Each number is 500 + 25 x the weight over its row's rms, rounded and kept within 0 to 999. Layers, rows and columns count from 0. Numbers have three digits each. The size before them is the row's rms in percent of the matrix's.

# down: layer 5 MLP down (transposed), 1536x256, rms 0.113, rows 723-775, columns 0-127
# up: layer 5 MLP up, 1536x256, rms 0.189, rows 724-775, columns 0-127
down723 101:512538529483473497475497511498469505506482510427491523498508490524523529559513524508460452525480504493498515508509462498505502523486506500485492500505514501486500511502487487515513501480475471513471550570473494518514520515482507479500492536497454483480487491497455519484506534525517514511467489523471523512501489550501443501489449477489459545474475500448520487466486480512552524488489
up724 109:525515505548479437529569553486545507482443487508476520477503501487513494450480480522507519507536499512497479513496497484494488538527517461479530537492541457468490518557490529506497578521486520463473495508544461471507491510507517499523478477521451534478483508503503515533530465488488542533518533503454514482482512486505486487512549510521484513470468511503523495498552490494496486503514
down724 103:504459488490445540476520499486510460532549517480486532518485507504486497484494501527484492540508506491493495501500477512458523512516470546520499494493511455526501510491515486490494474543478529493470511481464481479534476549545509525454502459518500500481549510503490505488481510530499486497520481523470512434571516510487460488519473489470533495495533471511490512506492453499493518496492
up725 099:498495489474500520466498493510471467508472467506506490474482533509479488472497541471491475510431520512459505510475501475536495483506500498473539529498436532478541511489487534466534498500505499473496467517512464506442450505512475521483531486534478474540487504535560518536512487498483493479525523473480542485518524550527505524504517530506492444472516508479506526484504491513502492539486
down725 097:517471541476471466484511502537524502460486554511510483498494475538457491472478482498475516496524531508508460485551482488484498502510515519517488508520475508501455481545485511472465500513518488492515469549513441524518517496528523467514490497515470516435471507501513488500494488490485522474489522422458463535494508466543468512485463507516491487491482510518503525548488484502486496529510
up726 097:510521484485492508538491484471552485566489455465501513486497480502526547488502505483545465487533475498501498458485503508532526487494538533522477497476495550535530492496484533504498502527487501542518489486484505481513502521487510507477564544498486499508513480472523507529529438465537517531488551536487486494501484526477470529484503542545454489473528546524506511530517512494500477503504
down726 097:508521504490475486550559483469515483519501498501533492539492469498492530474520497495471478521494457529492498483503510512475514529490477529536459479502509474494518470479503517499505448486533457437561528518540517523512512507494519498442488532484496484564518477505494512436549492432500491496530501536520470504508541503521482492511506555532488477518474479537480532492529507450511490518498
up727 105:479490518527508517533479509557517503458507500510510500521487510503496541502503512508558491463471521493499491481517474475505462522470490523433479485521497471464491488522513484507486498466497536519496501444488502500446478481519499499510505534499492520514547549512538527438507549511559471542519517522471523516498495525507539474523498464491532487512488491490507514488496495538513470505506
down727 099:504459482474539510511474523532495520447516470487499483486455490475504504477538518499536476488460500469502507486509507493509541470483488505467509550474503551499474503471522479513490467482509516464514511497510514503479524494468526518466472494491515535513552486477462541527509525528493512552473508508473496490537489526529512484498501502503505516496524420530474519529517482505491495525483
up728 080:514524516498505481526513507480497483543474484522477513473452448530531522462508466492500547494496527513518536542562476521480530509500533535477530509490526476478493508465520486513491519508534498480450514538524509513487487480481504437506468493463562468520465490526466493480478498521507550502490464500507481500512499507511511551428519531542482519498492476480485529507508461505472496524463
down728 091:512514476491487489465496520493488504490521484474510509485521486566492503539509470479503513488530530463515476483464523527511505470490505477492458492529505523503523494502474475494493484478479462541504496541454472506522494553479490492499510515511530450484507528495510525492492521477497472515497525520531507523494501505489537490511516508519512472548535514494508455527527525459486505431480
up729 096:512540520461464516487498541507443492439512480541541509517488486498497519491531468465478476527517507468493494446476478480473491479534527458519512517488489464521498493489495493524502481504505506544520495563490467470481506488497529532480544468510509479493456510537467490450517466535503495488488496485560513489465514511523467490505511529526496468514539477504493484500437514543501514500458
down729 095:484460533559517472497510502493506534544488521485524508530484476489479467493498471532526499543512542492479506495470544503492522519491492521466510492507496495511533486501465432505506456516540519500452520478461489484536451496535455506531489502509454470478502441478489461493502497457500526498457498510494533458515489478480469508471505505529474493492505495526504470519543444484506480461485
up730 104:456470501487483506532515497471474465503506516536489493454500493481476553521461522516481526479453516524541526521483475479531503484528516504500472556494485533523520511519531530502485477472521511484498493506502503536534508479474498472487497533486447481487490439507495488476510494530461502491520530510501503462514510499513538546547527529499503501480522544493518484528489515479486496502507
down730 097:516507494504492528533525497541472472447470491503489519519462450508490440496501500516521498502532494519494505464471472492468527500504503529529520527492508465531516470490516506524513518474532516499487498464475551500503525540484494504520520511513517476520515482536528510517528497478505477507533482534479497460498513468486487510468530521473484474518527463474493517489475539496470528531498
up731 108:477493495501514500500495498531479437497510496494493488496474534509497553496459486475534500459544523478493492504517481449478515525518501490485533511439527522501525538505482505534461477479443523483489511444526462510533516484499514487525477504455488510488538534525493491517470487513461492529501508490562494490498542498475548507547512459534535503551479527488479486539505515501482519536510
down731 106:517477512510483457508510486444492513511468549519462538499466503510496458468485490492536461499503464513512522486516495512535482513494438521537470485538485487498501493529540445509514508458534519515490474512479514483475543507469475536516509534552501478506509494528541516535493509493525513496486518529474489512487482485465500477480483486487470543519513480489465500488500509469503465482522
up732 103:527503495506486502503509518485499484436480507510450493485519552469523484474508492449491521481472519456523447464525510492503493536450511498521494498531524514546488464502481518507497523502572508489526481537489482514529505455531501499472499505507520523520481538514524480513502449482476513484482521544484483481556495450519506499522490479507455559519511504461498535488505477500515532529512
down732 099:490485542504457532482429487461487533502452530461512491488463527493492475512490518467488482482455499492511484482505535468497487503488501495502484531483481491477515507576499551512511493535519488448518486509510495529558493510511458466475492459494510482481480500430515491518463484500485476483476473491515508489520520524489492495519518499502527519539524492465473524502521520470485511516460
up733 098:499531465484520509488480533458443493469489494513483491497484485495482473442487484500505506447470509468521504472535472490484454435515467504539516487476476479476506467535505473488486510484516471497536495533488504526517449521520514527561530515470536506546495525507549469519487538524518552493469471457518461478491479475520464496481489468485483498482448502497507472507496488520486515473492
down733 094:468460509467466446509529447487501506504487489491497532510553537463527477481504516502497522465493506509517525542512475517463510471478523549531460516466527480551452482506486495501479474499498498496492482491485552501472489492539516484494492495484509524484490492482508481500436508430482508524468533516495523468515507532511533526523502457463496530505529515487536496483460498529478494457466
up734 106:533501515481513529541551520495516529496505516480508508505509503486559517476538523520521499501557484502528458496508427521489526496460489472468464495476443514523494472503471509528485499520475534489512524506494490425489504502504504492521464480545479513486495485499505523476528468480576508535494533526512488544477515522508515504475507522503513514470501484534499499517499461471516444485497
down734 107:465475514540506519520512497505567482506497451474515491460488515469500513503530513494514479503503465474532507517479475522511536538521494452494501462488526530468507499506512472508508492467507512514497501485528475499515500487525500509465464531508512503532539436507483504513489556523505508489530490481552464554478531534462540474489458519541547501451526554483490517491508471495525512540484
up735 102:506513564530489512474490513512513511512507532456458473493483531501507505498468511462472573494452528539468513536550541525511489492550516493521492531519495462517487507486522536471468482508456522481499512532495509499521537504528509529500470505520468506509512462495554489503494495484528493506484497513459497465539506477470532562496512495463467473511470498480504545494505490477508506477521
down735 103:496476468537492535469499541452479517495522482494541473489539528511509503505495528501495528556486497464526515484490526518466497497467488481497539506470528507495498478504466494511507476495507520510473531479512533520527497476485505504506461488503521471536515529512502472514470467501499472501472457480476499521471479504582487574489486464515494511514466497503492528501475443469451510480538
up736 099:490457515497489503526506533508525490514491528511488521506470502506550467500509506517481485506498483511491519473523479448490464506494499512527460484491482470515493494487508524495502466520489464507554485505469447488524531524472489491487486530507543494474487499524466480490481514535503441580487514527516516464471536509552492556499496496527487518514519508513496509474529547493515489469498
down736 100:499510483491551485478532515484462501506474518550509514449469496502524502504460494530509482496484547509484523503507500531548516507502500482476455515479498480466496503431524467487508537500518489469517482475479513545524559550540505467524501506515471489518512479503483497575483513453522484532498480533501493464496496513495480493565508487507516468508498476517490525479459498552504545490509
up737 095:503465511527518518504495469468515517502523484557494492514519501501500537483476506532471489524501540512503483454469505529537549450485520497496494457489525466466506517491508538500484516513478521490550518426494514439432460496479534473486545557553498477470495549532536517527475464486496491474509518485505538481505490510486478557478495530508481523489523483543453518505539493497504507478505
down737 096:475496500505509470472441498526504522532471498482534497478538507489514500555516498525460478491544485492476517523535506538517510523472472533556483513522458490520496492525465473492492476544460481470509499511494486500486473521469482466507496514511516509518443496476528500506461489469521523553487502521478522535510482468526470480503468519494493487518470494489491501493533469476498486446480
up738 084:534495517497512510499475516532445535517490489520475510502464502560467518480516467478486493516496530497480497506467517490485493482483532503521518510500489500489491529536557508519470505489538460508489513472487514503479508487487521476508520492455491456496537544501535498444510487475513501499497492485514549516519465486458537523510462501511447445500516523498493506550525528494518506477461
down738 088:481503516486526522459473477511451520493494496490461494534500483518480498491489454439483463520517455511508497468464470553488461490520501490516520511489513501475471467520507525471496526482496479528494524489508517488511537526505542508519483458510520506471510517503517465504509492502525503494492521534509490491538516481476512471490489511508539507494539478527511512542522546502492529497568
up739 104:495486492528465516482495472503531485516508503475510506497504482471512483525539458503557523485516518434529479500507483493493510490526531466505461531498508530427516477510494515541514520527516459460491495547518490518512492487455479493548507489529508510482538486514525493522513473478484479500495457485503501444505487534486486518483521510528496455464492489536488506497531506520540518539505
down739 103:515529485480514494459532440525528530502484492490495498479535524493516470489482527462477521507480473477495499486518496517522502484556529483460488488464505505483508503480487481515535500501476526535486478503479457534469555516535530487530526491488497543476505527539518484509478538560477531473496470487491485488529464539525493520483509481487466530480490528465529509499464473536452502506508
up740 106:496505512501544503498449475554522467492491475494521480503500486465475490484482501517507452455521507516488518485466493489539518509499501489487466500504507517503484459535517537525507550502491524526487542488494456520474504503501502479536482480475474521522512509510494498528490488446504487526529505430543515488508521509500510480455490517473523498497486477473530499466511450511462530517526
down740 107:461519509516491496517527502489499536485542501509430526523518468507526524520466488492487507501468484458533491501459543489485504488486511469448482516481460542482513506500497509504490490513545524518491534495495509531473485500492539471532508497493534489446509511511471475499499487527495523456489491497458502477521485510571514486496531523562520501479487535504509524469500519458480494524517
up741 095:535511501511464534494478510514471495489519502499492538499454469478447520535502537516510510529490540507517498551535504561481498487479533509489494480498485531470467495528512490516457530500510483514513489510547483470476505493510485484510461491488508495494507466518471502505501467476455447497477487513492529468487493489520480466489503521488474486505510478444465490469453495511486486518495
down741 104:533510495519499533519465536438542469488460498449514465530534509478516480471505475498482498517483494477476476523568528475507521478533526523481526511513472492487458484518463499526450473473476512506516501505566541552472552489528501488479473486475494544508499455506510543520548539492495497527503491479510509500516547513511499514527491503526460502494483499500490506457491509488463523511493
up742 099:461511505528512505535507483495516479525508475485529493494502502494514460473479503542470477483510538507485525536472530509474508513511503533513482575480511538476479506468543508517499501509483512475501481511481526475537467478521505487487507491509498532540507503519483493507464458533493486512463520529440482503490503543504499493496466523521499527517487505500523521529536487474488472531516
down742 096:506480487504504524502518492518490549527477546471499523509569503494488474457460516507458524510473462472454456526499546499508517512470458528507500439499501496514509514500557474467535500490527510522515479514497499478529514527539528499516531534472437508528490540554468543473483466504532480482472555494501470488507517492503511490494529461495517467546511490486463497501481525490507521471524
up743 107:481519485511531516515513486532517501499543497505514474516500506508498496555501473526506533470481516522539437494447511501523474516511505486493503528483515510499497528469525509503491532513500525485537526497484468486526455474519540510511504455495509553494475502539509522539500463535510531509542429494461488461491552502466510482466495504547504451479494479470523501506541481483503480544498
down743 102:505504505495486496526509499513495527506468488512521494546447518517538549548510510485493492543509478528518473529447512501530508509522495507510516490492495506487468514495511523511487488514479471453514461505522493515478516509507534533504549505490448509496488513502491488539510474515545521458543527517486454491464518497437470491489478542489497502517508491501521513482492521521491486520480
up744 096:498474486519544486500494498484507520514494502534501496500516484539543490471495560541472499464514480488476508489520522445500461504468501520505470491515485582469468515498489508520465479500549517512497466509492477531487495504479491489491494489486508489488510498514472438487472537457470450525500503449533491461495552522497522458542531521466507469528498493518522499486493458502473529474483
down744 103:541543504527512472491577487509504480506447464504463512499497544496424510499511519496454514543526536510551515522492487456498433480501517583497518501532512530466475513459502481524500545501472487542506519510513459512451528512521481520522519510481491489479478526500457497534534517544449468505504500488435522523511549496497523506498487465462500510494464490500518505510486457493491463526519
up745 093:523563516527480522546478508513493510463496496485486522486498471506501478475529528534507503505527480494514467475511497524502488499510488492516474513516481404464482497449513520521507524472471535487496498545503518493473490462534540505531493524539528506522497503479489499495457508503452537505525531533536503472510491498492503503477509497493489522500517459491488505513507521543471574494487
down745 094:513590531538471504530490532518520495479493499513488490469514483518474495472499500511471486490452472511500491547488525465541521470500478459543534487493497508489516464506545512519515494531486471477528546483491524477456458528484472507487472501489486485548491482488487470531502509518492519525489507507520471538517499497504513470517453498495512472469499536507501477520486475469533504472503
up746 104:502459500513502521514495503494513539516492483529470484499492483491522533473510512509502499522542525465525546517505511458516479516496543464510501528441491484462496493465487506494459478560472539489482510476494533504508498509507495484520481483483486461500498539521500485494484482544443516533511574496499557484468532509499503496491523511550503480511492489500527502505514540502571491460529
down746 100:496570489458472480468464503473459482524524431436488521495494515426500504474500483506470450526504495534506531496551480496532505503489529496511493484516473474443472541447513476473511514470536516524478493540478514547503472522515498503472539530527478534507509517480501495480523514501521487496487493458496488485483563497500539521492536478496469493483515468529482492518517542499491503538506
up747 105:518511486545464504515477512519550525497496469573505486469492498486512497487489461470547463491487488521489508490487507486493523509484539517491507491514532499543466521559517508495525489474545479477463494499537488478504469463485569492528547482509509525479472459473540478479488503460468472517478492495538489481493505495538479513478498455519542499509477498511494512526475544498474496503492
down747 109:523501565491494514512519495502486527516517473517501471504476459552501501507472505515526517495520519516536515477509499519434492561466511515479491497484553536504515521504503481481485551486477510503505528524540444461497497489481463548512537479515487539479506498511513497510504508454503515493510494503530453539478538506516495521536511531484486464505508524495485502477486502472468496508515
up748 114:480501495508500524513490478527489483504503501518506513479482506467494532532516509453480522500505481490529453545508509475485554549490495519499483510490537554469511483483532510501532504544497477487513478486500546503468509498510491494466462480493452539431499504487478505457519483467450523511473524475503497491460478484476453503499494509505519541459535496520480511478515440531513534545528
down748 110:481513474503520545483548499565498458488514527509491512528497474491471529489508532503477470545534503488495473490526522466492463524511513475473504533495516521491479512473501539515515520455550479488504466478489478497496510519493489530484489520521513535530446438505447487522455471475490472499510528497465510452510470483504487506487496530465534498551521524464538491498505535474492509486476
up749 096:486461498492452537515516487563510480486454492517500552504515470523498482503474500465510521475515470508458520472493566514515511514501499529529493512517510533503434501495509479462495497508472484411520461516498495503499487541484480535488472494523537500538496486475522527475538503497478482513516470507503526493466470519486483526524495461517485543519515520486483534484507505467512540521476
down749 099:488454528505506480487469488497478447541491496428504510484511490502513545465515468542490499532452505477539529489498479508502566488488449549533474466521441467494488500505500485485509481537466536510501558544484481502479521547477499480492505460534496531526495520495465496464491477502500487512507504487500489537452522493503441477519513494489516520510499504517510551486500481506522553514472
up750 105:502487516496490518466531512540554481528463530502507484530477519472494524505508479484513486539562480528501502521530474500486519520472545516483438535480492536534486541509479546532514523500508504478508509537495479534487499458485487498443548494482523461507502491500447454525497480498550468549502469482532489531486513524505508478514498520478482544517515460524511478474510490491514551518491
down750 101:517532508537461527537502490486507500450489451492477499504520494468469530517508480545444485554496457492478516550522472479496507483502476520514491496516488549500559500471509482485478481489497479518454490524450509487481428513504466527528527514484508481522515485559488495521504527467537510509529511494498539527465494512524510504547498464473490490488508482496525499471464495512499531498503
up751 099:504493481510533555540488460526468518534464476516510475502499489540473524482477514500487508496465472501470499542480495523518505519511488490525447460524495473499531515567501504511521475480518528480569475482489504570505479507495482503490514484488496518506531492487585476511487500467519496495437456536476526520507480497532485510485504494496462490505478498507487543448514524521518535490528
down751 102:485556510480482520522497512487501507498525500534518509511533501547503524510541505533515511453488531514515490490539533518533525510519499501519520474449505489515536533512450458448482521487510502493509519505508486459479477517477513540502469507461484475489535469510472462463492473545544490516523496491483486470498506491486458502490486505474512478504499505451508542539512435508539550500521
up752 104:485515528514522499519529481487503470499545444545484506515493479532501500505525462488520496507528493477483507520500496508484453507525512478508497485535423501477507505460475506486487503531504474501503480427486504511500506484469485459533517447474508515495487482543509498479516507501481521498506545528476502511492474488495485487504518516515520557484509502495473502486547530492447441501506
down752 105:515490503502454488491474485458511506491517533555480527500511479517503507488512513486472513534504498477546486479474486502481505509478503493514474527536479509483493508498520520516517539484498489538477512547459529524519454479529439509528541525490525505507484508539504540512514520481534494555491521468501519576478485496518511530532440458507507540448522498496483538508480537496502490530551
up753 105:539485499538503508516506472503487472516504467474514505461488486478483500457509502496497509549463504561478521494508504456523535474479493487513482493561500483503509505470528483477452524510524534505493490490483513463484513468507502504494502471526502483480542503504482498528503493488469488505504519525490527467507498479528511451559516524487479480505473543464476538442506473514510495483501
down753 108:453476496495481489501501512504500542522476477532491485484536509483465525479528512516485525503533489502484491498522484490502461505478481506482486490503569541480454518475518481478478502483483550463470458530491478450516473490507554470481496507511519495508498474495472493476525536448539507495467491491498476426544482509513474508517505483469504501501454507470511468504514473496496479490481
up754 094:526498514518534522508489535484530508534493479522505513503511504477487539539472515531501503526502485503496521483517501485523514475515494499498524491449486465467535463528531484520476500486496477477538530480531509490480478469515526477508542483496513479537526479507463490491503489501500541473504486460537520471510455469522532539443510516538496544526483484434495466495498454491478478539496
down754 096:540511499537499499494476507513478473472493511492512487555465499533516488523522504506493446513501510476508569491490515507495504503519469489542515524500515501487484511488465532495492494534553504491474477515494535487527477491532480492473510482496478512509504486499525485486481536478472477548510537547442529447442481455511505504494502512461545466494489484505521523470521547498490478471512
up755 100:497465488505513505517496515507477490491474502475488495508483472510479496499478474505505508505478528463557509500470507504504516507513520519536486523520502508477503514509565516480497504521440550471470502473525482496467517501481474493490486495522505502503491522471482494497530470487515473528471529491527463526447497489612508456514514448493478507504524517521521515530501525468505510490520
down755 102:505487492492473503465494525493491538502506486477485500517450506515498486520484501477465464527504505519498504517480458523489500496515504481492497520504516495475492524515531542514523483487513483524520501524508465556498548519517490505520509483538485491502491516535505526512557501539465474459523503476468548529497467535508512515450489505504552545541483527500505519508454467509451495500503
up756 100:479545547485477473518518509490466501516453474487494508452478534501487504512499514569520514521515495479473492477481515512512490478502523543475486512444492491469458483489463516511525478534542516471489493511513499467511507508530517472485503547514495484479550506517533524508534488498529534522470521465587499503482518474491484508524529470503498530486469476526495486507484467520511511490497
down756 098:500499518577478474496495454533467467541509485525489466495508520497526450527508479535523501515489482494516492504497558502447478478478494517460540487515469505491497502501450505454534458516494518545484512480504495483483506514521536493477487491477510511484505475488507512554521449511496501493519481504523523474566553524495513507497478516492500490475514502510538481498490512532484485484491
up757 109:499508466505473491461508503499480514518463440541446479575489540525486536520496493541475473509541501549508500512535492487547504515514509507538530501484510487488437472473481477530495497514470512509483499491455439526456523519499515500506504480480513531496501487540512492499511546501493494513505493472523535479488471472507491518476527451482449528457498496501493455498533488529486522468479
down757 108:520489479515552521489514530478549499518497520502517515530467499517462499519531506475506497489510479472514477499501486502507534504501473521513460507466500487503459505514528515508536483526558477488486484486478500484503439514467457485514503499505488508534516516464493510509515495539514491520496531520493501496507459509539530474492481501500524528467568499480518520511433516482502503509498
up758 086:482492511469462518484496500508469533516516544467492443521484489462543470473535472533499531519488497492521527528537462444482492493485440494458546505498521496496509490485515486476459489534446522478531500508525499501518521543495492505485503496463425528540478498482489532488515512479523501563522526516485478517480511501523553508479455517512462537508482481495478464467517447521497473518541
down758 093:470546484476494467509463496515516492494520514549524466516506492486459491462541501480510514502520482511525486495452496507502511505501562505499462504463518516499533477520497512461499469517497459499521509463462538503482507470493497494469499523474487485462491462472521533506534517468482460507532479443494496529493496429454489505476528498514495530432456537470545493514473505528513516495510
up759 108:505511502485519530496515521519448471549519514507490496483526510505537450493528485462505489484508519516528481499498512517520488469513518517479494475502463447480449510497529533498527458496507482501470483492486516491474529474473503503489488494514533503512498519517495534474485461463477515508514460521497546467489494488429490509489481496475518479513449473515491502477493491469507514488502
down759 107:495543479499499486473509493523477490551498533522523483444470477469484505499506475518472520499519489463474502507538459503489496500502459505514530512560486502525510467494551535524504503538560436544471491480522488479507523505504496464542491491501514453439539489466442494492532502511495506497490507486529532500443457501456513505518474497515486489516477504491457476485495516483502500486544
up760 082:515534476463459493492434446510469490512539498509509480465490470515477529521527522516505531476502513515488509535472488499510502486527501493480482459518443512467501490523530506552488468501500506487498531502546539515493518485488486476482495516492544484489496491479424500488455503479516530497478501508502480511475539516486486500464518546478464472535489484501545494503505479535478503469442
down760 090:485523543472488491508468490468542523503529481483479485522510533477527471505502506475510482496501495514496462494492554515526520502494466480520497493509520478492513511511489490484514484475477506474475513504461498505537459499507517487502470516456475525515504506515572479507526521507481517496511486466515522506524503534536485538488499512471494532484449455528499525532487473501567490463500
up761 088:523500502501518488514467538472524477497470513509534453481477513493514486538520496489491499494510509520544484490497495526492504477459452496513499506530516497464475512454473527488524448520492503546535460523532460552464492469520488522475496540522473520495469500499482519529499514481544497501494483505447496456524524518517475538523510467485522536531504528465524515492538490528519475482485
down761 099:531514493499507438494448520484506542541481461477533462479511506535492459512503485528480528480499483453511504488502493512499535463495454462521532481485515473514520510481472473478507445486506537470492534471510501504505520508537541455482499533486521474515487520484501530538493516493525531515501461489490540504528471532517498511480520467482491550525483450481504485500452467486466526515491
up762 091:475494482470429553460482520495520519500502514541473449504526466498457488484528528504481489506517515517540496464484485521490499487495531510518525503469528434494440464521509487551463497529456532487507498476473509488501490492499523497510491504490511481463504533512508453503486485460523558498519495510460529454453488456500484534547498471509483487459480520481511490498524526461505482509562
down762 094:573540525484482490518505486496485493486472542470549491507477440498516488502525511502516494517509505511497470487479481523498478497487487514502511518460497532538514495517501525477498494524523534538486512495496482524487497489487504472491474450529472476540479510489486524475539496477491451452499514519479494495449494510496507521479514505457519507533495438462521448490486524538521526540486
up763 097:515486547496459522536512479511477523525516534498462509475484455470496521513537510508569459501490492496495496462508490469489506553481507467505501473535522493500510492487504490456497507513553520516527478494553492456535485483470481465505514499470493510461488508476501505523559520490478519499476483492497519515493466538498496517502519469502481489513494498502454549488533482433494498476479
down763 105:534475559441528514490480501456503468507521532514459524525525491473503500492492552471533495521475471499512492474502464510484509477507480443475480522476515496513511508485512480497495515460518544486496507481503524523506534456491489525488538468482519503491472502432519499506484499523504495474513499505537521480494470493479485502482456468486495515478463477521529539475490470516499492515486
up764 094:463544463561513525525509518523501524501510520477446505501523538505447489523504475499508545465526498510529481511515497487513467478515552505515552479484497514502535488475511509502521473474525493534500503521501515471518512539479490480498510477494486522496498530488481527474497473538483528477524507539506467483493470510531488479498522495487496504519493521509493506505484487499496431512493
down764 091:507492485463496469448478503497533545537445560448528451515503472508511495460508500527525498497533508484459545495475512479458505476501488495504513500489478531500508535491433441496483449500460514494457523503494505504490497466479539501508497483527478511512524506495487491491467511500513510507524479427502532540527509482524512477505515500516499482473513459482494491494544497553492515485504
up765 098:450494461475488478501531500523466485490432487508509469479505489491431499486471459498479486487471523514503486496535536493515515513517526450491501535504503516490495499536498511521482502534444460538487495472505531466526469515512485470461516475481458458497486478478515459489473530540489481524518520491497490504514494511504514511466490496505553524540497517446491528515496499490511506501453
down765 099:507502522513485510507473490483533453499483523515515516518538545514462459537479478526525495518505515474502547473499482530562485517493509477506527502523491487511524483506491529474524520545462512467545470527499487474495493478521540535474484497504451481487469486479508494523461526476569481469521467485524485485521518519489514494515488473498496522518557472498549505472488491485484490480492
up766 107:502512471528490505515538492492507505491517494521459483507509500471476505509509503523491497500508520536515497501468470493492466520496529486517536549466515481508502512497496506494483487494469492536484512491475483522528468542509502499481531497499475472548545512517503515503491497511535433505487451475482492504465445499522524523477513502476498500473501552528543492450510530522519476486478
down766 102:537487470507508550503535546514489477442490473490507540508464505498510465472478549491505460514518525506485497488447512476565473535544480500483513505522497492497522504520494492525500514520496453522469521501465492484533539498501466501491513500516489507515492486486539475495488504479550474501503520532478508512467476519493482487471485465474523484516534446472528525486556518474460472485507
up767 182:540529445492451521476454469499500460483539476519500510507477514493467510480500467537488464549457500490478482558501477514534501508469478544526503473541472496472501496465510485502508479478515502505480513507488556506485486538476502487495511472477531494493511473540499487474507509495521540506469457507477533502513516593514516536509488518495483513483472517496522504540467438506532527487504
down767 107:529510468465420451494488516523460517496481480473462509496580536485484482454506484544508461524457495485482504560490474503503512488482488529515513473527460485475516497471480510518482499485519502521469551474466531518490476544477527538531524491511492473483520509485506518475488498491516515513504509508467529520507501539437519491532502532519487474491470518480535487521488485531513515514523
up768 111:500515490494506479485496500485511461472499443529467524489500490500509503480477550477537492534488521527496514582505505537500526535509523470462536511507499498538508513504530535489508498521500456460494468482508513502531504457491483466538509514479492501469522521502551487492516476489465504480497539486563522447503545544488446471482537484504455562449459502502464492528512473465503486528524
down768 106:492491503539539502493501480525488513491465497486509505461554501502487536475503497479505486511494496527527482521483497453475474516479497509498545487493447515497530501493536503520456535492531539513498491504488504508523471493432494515470480522515513488508507547554499502561465493514499499516520508468521486525557456485525522505535499493525519528496528523498515470410530500470492482489476
up769 097:486480472533477485553508434504493497464480523546509523497476499512501505488485520456528535500468483548501495488482501456527423492541520523535521486434485463543531528511497513544524525491509523474479503491493490508530507502486478487482520492506495478521490489508452476517493495498517527511535498516502513464443469544523475487477438480468468462480457473524542470511518481515524532449475
down769 099:492522517489515506482521497506531479524477509469466553505509508464545480438535519499493493471513517503473491488505472523475501480462523480505510502502453475490534473498497476478452506477501527503494506542453483501520459530496507494514503455508495518524496530473514482539501478544511508489487483502519513518497501509513490496459498468491542479535510482493500495515519500496467511499468
up770 091:565458510523477508510511525500457479492506504495504480519507493561486508504515494424500509490444556499479534476506529503495473498473527540505485459510506474505511452480504496516496480487467461455501479461507507491514495516483465435536514490498487514460508475470483496485508521477575550453533515494484504456474489531498499487520494484475527517508514469513513537507489506468502513476482
down770 099:509499473520478500462450519495493499510543515520481497497557528470477533473498468522498492497491528493493525492492525500501494477496512558515473492450504500471527492470491490479509488511557495470492528506512488501487503466517502488472497495484532490487505511476477469518517531531516483535532476495496448465484491503528500529452487496507533492499517476507494498476509488489508576457488
up771 105:491483511465492524479476522525534515482471500507524527524480485503473490545466483512500524513499478526516464483494508470499448446513460521471519509493540484480509518505478493514481477531486490473532509492514492471483509451489515497477456509462506552508525555488502526512499474435538510488495473500493517503461498494534543473462502502491514488490520522490530519484544496451485510550514
down771 111:501539540495506501497487544502489465484512487494495506552480541481501471494508485452530491487497503505524500528469475482502520530514505525457501517512461500507452489441480522484454518536512518517522507539505527461487528471536490526514493533523516488482523530484498495509533531480448495492520523480487507521507514519482532513489486556549474463502480515488502494464469514490548497466506
up772 088:491526497537507509522515508543478517522536496463500506466494544466476530511502476483510495510517504460523479521506498512462520457522531519547518513511499468477511466498464536518485476476497518534543457473501525496498497476485536503513511552510526515500546518515544510521510466503528495466524495519504493506502475489470525496516511540554477476477498529507476498522533487546512519481556
down772 088:463535505470494489471521524497515500542495518484450491526611508542493469488477520472501463490502502476491473487477471498460479498534485469486511482528520514476497508514472509491498519481506459458494514511535507529501493559475527484475443469520546479463536507488521490524482515488533527455496464480509464500547505497500514489488543532551507510517488475486449489493488516496473507504472
up773 092:499473455458505526496496497537528472498483541488489503530443494455490460477494503446514502499523505487474433504492461508464503526533529515489511459475489474490513490557478480489534490540479521533525498508482487523442484455506478476492528489515490500466502485498526536517505464489507508534474475477522509490497500496485527531499458483500533505554488512511497508535508499477528536506511
down773 090:476504534458453491502466498532487477475490526478503498493551484513449489480487473489434509527501466480480516515461487505499506484530506488526497509534482555526512476514518508525498487506486545526531539523501489480496481490530547555483536530507489516527531489500463532511514526528471495537513516475496463567480516494454495499504474506501475505440546534504473510471444496525499493498483
up774 103:514480491560458514518522520535455514499499511509554467499472533488522532461490543534505503485438542521488507524512535466475481494509507497523476448456506514484492470489508513526515523496497520486500486472466469456536522499493452514463486466478486505535499504517511520529475423475512505484517525503493504515545502510497465498482502479501492544502528503454533498489490537546489518524505
down774 104:517506489502499501541474468495477473524510513480549527448524500546495530514450535498511501481513515550519505509510524488476505543524523500488534496470497474488519489492493478510479472489488488492510475505475491491513537497524518534510490438485458478514537513515493509482533464553483504526513526514495476538528504460489484492483500536512505536540510502514495479522499485502512466543525
up775 088:540525521458516491525484489523545503478500481467450488525501536490483514499502528476521500478493524502508504490446516495500546475526480519465506472492522501462490478525517451496506497494541494492502536534485556496530521536514539497496507498569511466496544500543481503518512512471476432546455461486529511509517499540468509528487493516494515529474505493488505466515527525498508498560476
down775 093:499487491518491503466467529489525487495525475477551446484532514482504529520509511519442509523511495497483503468532517552507498488522491503504464498495486520475502513477498556505524469503498482441505478489515493533521509500514471482514514466493474518490478487465504552448504470517519504477509533482527511498511498475494529510511527578489463499508501503501491456501456479577477452481494